config.yaml
head_dim: 32
vocab_size: 846
norm_place: "pre"
positions: "learned"
attn_scale: 0.177
parallel_block: false
init: "normal"
init_std_qkv: 0.0395
init_std_up: 0.0395
lr_head: 0.00712
batch_tokens: 65536
Each number is 128 + 24 x the weight over its row's rms, rounded and kept within 0 to 255. Layers, rows and columns count from 0. The size above them is the row's rms in percent of the matrix's.

# layer 11 MLP up, 640x160, rms 0.238, rows 155-158, columns 0-159
size [ 90 103  94 103]
[[ 96 123 101 147 120 168 121 157 188 139 112  99 137 121 141  78 142 103 141 132 101 123 124 136 175 160  99 116  81 102 143 153 132 125  90 107 151 144 127 153 114 134  79 147 143 123 126 142 132 127 136 126 107  85  91 111 116 113 152 129 135 124 144 146 114 138 136 135 166 108 135 126 120 143 109 114 112 145  99 108 105 125 125 119  99 134 155 139  80 173 105 173 189 131 128 154 118 163  83 140 191 140 158 117  86 130 158 141 124 125 144 127  94 116 159 162 118 128  97  98 113 122 140  89 138 142 125 104  95 122 166 134 108  83 103 111  79 104 128 155 121 148 124 109 139 102 117 133 135 110 152  93 131 139 125 129 164 122 189 135]
 [110 136  70 114 130 112 114 120 143 168 177 105 149 101 143 121 132 105  97 114 116 170 104 141 132 141 114  84 156  88 102 115 118 130 139 109 101 111 114 127  91 151 137 125 170  98 138 163  96 118 111 139 167 127  73 148 151 116 117 141  99 119 149 121 140 134 159 132 144 169 116 110 133 117 102  89 116 149 120 123 121 159 104  98 103 144 176 141 122 108 152 143  69 121 173  96 119 113 104 131 146 128  61 123 129 109 126 123 125 108 194 100 128 130 122 105  96 119 114 114  97 133 112 137 137 118 139 130 133 107 128 135 133 121  88 113 105 137 104 160 126 105 119 154 168 157 137 107 146  86 113  72 145  93 130 123 163 132 164 100]
 [144  54 168 135 137 112  89 152 118  70 101 145 119 161 163 142 124 119  87 159 142 102  93 126 128 138 116  99 161 132 139 111 150 156 116 166 169 154 150 173 158 147 114 111  94 122 111 127 145  96 130 140 138  95 155 121 107 169 125 122  97 120 119 131 173 134 156 126 123 144 163 146 119 124 117 133 127 149 142 130  93 141 109 167 190 148 160 122 121 119 146 140 137  88 139 106 116  98 151 173 174 125 136 156 151 114 139  93 114  92  96 124 151 119 123 130 154 154 101 121 171 118 160 132 138 130 153 149 118 140 137 104 136 126 109 154 122 144 107 146  86 114 121  97 132 128 115 177 142 128 114 122  83  99 129 147  95  89 140 120]
 [125 115 149 126 150  93 117 166 120 135 115 132 111 123 130 118 115 113 142 147 154 159 103 147 154  93 164 120 144  63 105 103 110 136 148 136 160 156 139 103 132 183 132 113 138 116 112 152 132 122 114 152 152  98 109 155  95 150 101 130 164 106 126  89 101 121 166 142  93 131 131 119 119 147 148 154 119 142 129 124 124 107 152 133 142 140 144 103 110  71 117 151 107 129 109 144 194 142 131  97 142 113 122 150 113 153  97 128  76 102  94 141 161 119 169 108 120 110 143 173  94 133 158 121 131 112 111 166 127 125 136 132 168 182 139 131  96 185 108  85 126 144 149 139 129  97 119 144  94 123 110 142 127 109 134 133  89 131  95 193]]
# layer 11 MLP down (transposed), 640x160, rms 0.263, rows 155-158, columns 0-159
size [ 86 107 102 105]
[[123 155 134 151 122  89 144 164 151 153 126 167 133 148 136 152 131 123 140 122 143 155 107 187  90 109 130 135 120 119 142 127  96  85 135 148 121 131 114 145 121 123 140 157 118 109 101 181 124 167 126 134 139 137 145 183 157 139 134 160 137 118 105 168 144 130 134 124 140 141 111 136 128 113 140 144 133 107 105 115 100 142 150  85 160 100 119 153 125 101 147 135 108 150 124 106 162 115 128 159 107  95  85  87 143 156 161 146 158  98 102 161 133 143 110 127 114 129 128  87 156  84 146 115 154 126 137 108 157 130  97 138 117 135 184 117 162  87 127 139 136 161 116 125 125 121 129  88 129 148  64 137  82  96 154  59  87 103 117 149]
 [ 93 115 156  98 106 111 138 130  89 149 123 158  96 158 154 153 124 107 130  98 166  81 156 123 116 126 135 112 122 129 141 118 167 162 114 116 114  78 132 108 119 145 123 122 146 144  99 105 151  98 111 123 150 151 116 146 138 140 155 139 131 130 163 128  79 138  73 149 140 147 136 138 114 147 111 126 163 130 131 149 117 116 142 152 131 154 139 138 171 155 160 116  95 136 118 116 105 128 123 133  99 144 109 151 172 123 101 179 141 126 121 141 143 139 163 123 182 143 158 101 147 146 161 116 141 102 154 168 109 171  95 158 131 173 116 158 157 135 188 145 124 116 109 141 137 102 121  98 112  60 171 128 111  94 123 118 171 141 139 108]
 [140 157  84 124 139 133 103 107 148 154 130 128 135 140  83 170 141 104 100 142 123 120  86 139 129 147  99 157 143 113 114 137 125 134  96 123 139 131 112 114 169 137 111 123 138 139  95 119 148  89 124 142 150 160 102 147 133 138 114 112 143 113 112  75 125  82 122 134 158 132 129 135 150 124  95 112 160 163  99 119 119 160 162 107  97 138 102  80 135 183 153 126 107 122 134  97 124 140 150  95  86  82 113  95  87 128 106 152 117  84 139 126 108 123 139  99 150 136 108 146  55 163 134 102 161 168 103 141 109 118 105 148 106 137 130 124 123 155 185 149 154 138 138  70 134  98 171 109 143 107  99 133 149 136 136 136 157 125 118 108]
 [104 131 125 134 144  72 131 153 111 109 128 124 143 157 129 137  69 159 116 166 130 131 142 130 139 108 147  92 145 156 153  79 157 150 139  86  88 147 112 124 156 100 122 155 107  91 102 148 100 139  67 112 111 106 147 128 123  95 116 143 124 128 109 100 178 109 153 120 137 137 156 122 137 144 160 177 144  95 117 156 135 106 161 103 111 151 107 146 102 120 163 112 145  62 137 131 166 152 123 108 134 120 126 130 100  77 148 166 117 101 135 135 156  99  95 152 112 112 131 166 146 121 113  96 147 126 124 123 139 137 142 178 154 109 112 120 144 132 109 158  82 123 139 144 153 153 140 139  87 145 126 165 114 102 104 168 125 104 120 131]]